Weights of a small GPT-style language model, trained from scratch on English Wikipedia: width 224.
Each number is 500 + 50 x the weight over its row's rms, rounded and kept within 0 to 999. Layers, rows and columns count from 0. Numbers have three digits each. The size before them is the row's rms in percent of the matrix's.

# layer 3 attention output (transposed), 256x224, rms 0.059, rows 54-63, columns 112-223
111:489484554470482491507532429469465462511483580630474597553441467509528518503518484552505453463473494446416500597485517483458509476531604485431462383453569526509538506499474508503504509549529522432482439469465514477587441453478472464513532591504506508350541535531478557491469486533468375462443525496492480450602521502489549396428439549408
104:616480508631555517498542465527513493516528505410493531576461532481472512473445563367493478502455493474466514360501458508421531476504556509558469467483538469430627460505517510488539371479532480531516526421507530475496531525463436536443506458497450521482437484437515578472485533461517575539524422488411558549528533476469418541484541506501
127:448507514518565532479528444515534482446471517493515565480384490524483510508461499499535508551524505540474545447345537429505500403499504488493405548540546465546528486514496528527465455462513478489509428494493454557552460474541497487478489487529523493476445665498441504571436495569536419477474548435515458450416414520545436478518551475617
099:440463532574424519509509453440527520443482381504532496440475479516488510478482473581493534568474530481434497531488459483440516514426566515539558522540513418497500636545505542518375609498532586537489386474517373581522514491453509493494528425522386583609529557505460471552516464459556423437521588457502416458546517481526522491509549356574
126:560509513518518562455532461555489515496495449481594516476477465479543523535478545487469474521468453510440495430540486474440533478520586493545439502411505628475414489469518465474521463424539510474525457425531533543579525539504459480439510558505443572489450499575414581355526469435590481453538506463458508480550442468557492420472477492437
118:519507523508463471504520477519518592473559532464483496510454481474512431426509562474547496448427492505529598468426431514411507559490410576433530449550469487470568428514555529466546488579494471509507496559483546471484415482468454521480552452512511589473471506530499549437575528552509585541474435472428486465612496496415433392497458476511
116:420453428437522584496451540560459486506498581601510474415502417520497393491535450556457418527652468474521529584635517549564526455588479506489476499488471649512436504534448600539534574528477586463498487526536524475416524509479495511536506556445500429554568441531528479355451438485540451467457532572503471454488521532547576532475530499486
098:559515484489569517518481539597497519603517580447480492578525516512470515505540527368488469415498476516618526449479528527542466529556451499445554499485541498492483421435526517501572480451483402476533608519523647391490526497521434535530500475484547401522441413439518490435483425524448594536464359539463573565516497497472511539483451551363
112:477559533410437454490488460507546556494533517504448469493537561506474568494534539574542597462334471498553516501413511551457475607475470524450590497490512506539519447377524437443513511641488412543451495520480632444482355498511492451485557460545510479437471510493579498595534477590447542494519396490544516487544471513414478448506448507462
105:360532451511616517488465535514554470496569537483417412467512453441445449372498430498428527596496529491540447471413432563501490490413588503447470477544528501508597685505504475543484562523451507589458457422513504566394563512487526527542453470545402552484453551510584519479583503569493464498520540510482547458458536428517508514547542381539
# layer 3 attention value, 256x224, rms 0.0568, rows 55-63, columns 112-223
097:483481489424475508492417504597502430522503546578395440549490506586445525498608506457501473411560586500496553441486467530510492478462513440538480551485469535524435556581468539499498489540532542481488541481541539469471456511505529454521577510453470476498549464584523481437499489572413353461451496445664469533528508480629485595487560555532
133:470537583543489452456483521623442643541483458559508474562528471592488511485529479448476544518533558443572520471501398561467500447494513511468506551495362521540466484482491476511495527468538495546464577581519469509506551458464523472481433499517476501458542515494488477515482515395557470531511509443554381420439510522457470594487425495510
087:546468617494521482464433496500467576596428477486485506577518568526436315508465585513497478489524460522521586441516425521467547436445553633540514473580442609542522567492510513426590477506449525514438488442625547513506468507468502554534447443529510471418575575477509413521523468473598560536503485555465523433529517523464534540554535499416
129:504487542498498544495457570528564527493473534529469597546525514504427517477483510534475557400504501493499526374529476573436404557437516445522570480503557494541493471526497549616478519444485417581508421496516524467484467533452505490457605539519534533514531463597508546494455549447428511457420496519629398506462432498560589608580489539501
112:421521517530487539440526454479510463495550525520438588409569535620489524596522501502436514448503523498470529437469469456584546468639504482574587411421536501471435545456377476460461453465544524431486512521512487541540479542489610540513572565392452464529508456526596420452529465536563486464418484478558524508440532525574561526481580536506
121:515476493493414492502547487439527470429412537436621518550464410474547508365481499553507530487464488586469506396481559402489501569484448526534552509470585480467613465441557576575505561466402447444507491524502554491489424521463391556452553504548598506495472528600499568508477474606526550457498483533459530509495437519367502475544509475467
087:503438463488462487550535504451477405491520419491483455474475479470559626502480580497508565467438516522446490470510476560505544493421520396507497532433499476541531490519555556627414578530487459470484427458420468550506530417466449418561491555456455542573455521549356512568520533570487402491535601458490515530475536468564526467447479473549
106:483479494504560436495524486443514546470550436525430556431542562478421548610440458502425509511493487485476458472582448523617427410646436461538479486551530520445539573504414457552472470443549551577470526416581497540538562499503612517517489502552406498554533613456544530458512478521506469535472512521466448454482546567624488471460565488361
098:447496519468462529461435484420464496539468503590480468571459454536456396506517518452492412496571628525460474509471599582484540488499457574505399493508507532420448506399452567509355491535535502533544546507590569482503476432433425475544462566548386465470473457413499511538531474509577556518457465537510442512560483509485454517452589445474
# layer 3 attention query, 256x224, rms 0.091, rows 64-66, columns 112-223
090:450487508422523497514501484501513539580408648582518567403533481490478556413540526507490518420436461469534581530435513449532414532499514498528483506490513612489525479560475590579435448474546490478522498571494462471495474588416430464470456506483563418500488512553590475428494523425471491362542490481556520560480574497510536651559565514458
084:539524458455490489457502521436521403473481520456523486523517459514545428548522372547564545520439455480535450478503470521485513548513590616501504578535356441544507554435512456513429531456477492488486547497489449472429461475617561499585512495532436445552500636568542444474448501541587505420464485493529499499561487543572499574465492468473
090:535539553554325443449468510526552431497452533485493434443446526429567433486455470440566498590534537525504402487485468444457568465601508556587490519500471411491497414559516557344504550455498534539589497493474487560465479567490494544558494419531479414485508444517521500517560499495480553555497429487511581508492461509464473505425449467573
# layer 3 attention key, 256x224, rms 0.0822, rows 64-66, columns 112-223
102:498468575531515347493510517498415598472562511557508516502429540446509526508500528452499541526535530472507436547511353457555594462452491423490472574451542514439550484505515485508548578471550527543523572472529545566505569433442470553342459504477520488532465474439464568501536495545418576610528611516456484484360530430404471471519450486546
124:493481493379539468575428487464440533537486600572562552477554538484491516518482485441520418432479574382598434526492520554531517599535385452439506453494542435549521493514426541543491507464598516551555527508451481477501540515454479516500418485529569510457413565500568533500577524507507565389458471477593449442442482501533509527448662483519
085:548429437443450623521460551473583413516512548472475439445463469501495570437487400544448431477459453455467500496529608575577469462589544496565500486435399506489457439494517517477537535549428463448449478465477524438440505513558581469597541500472569490521528501527459442509444562442516507421381473487506493496590433483586536585445605524491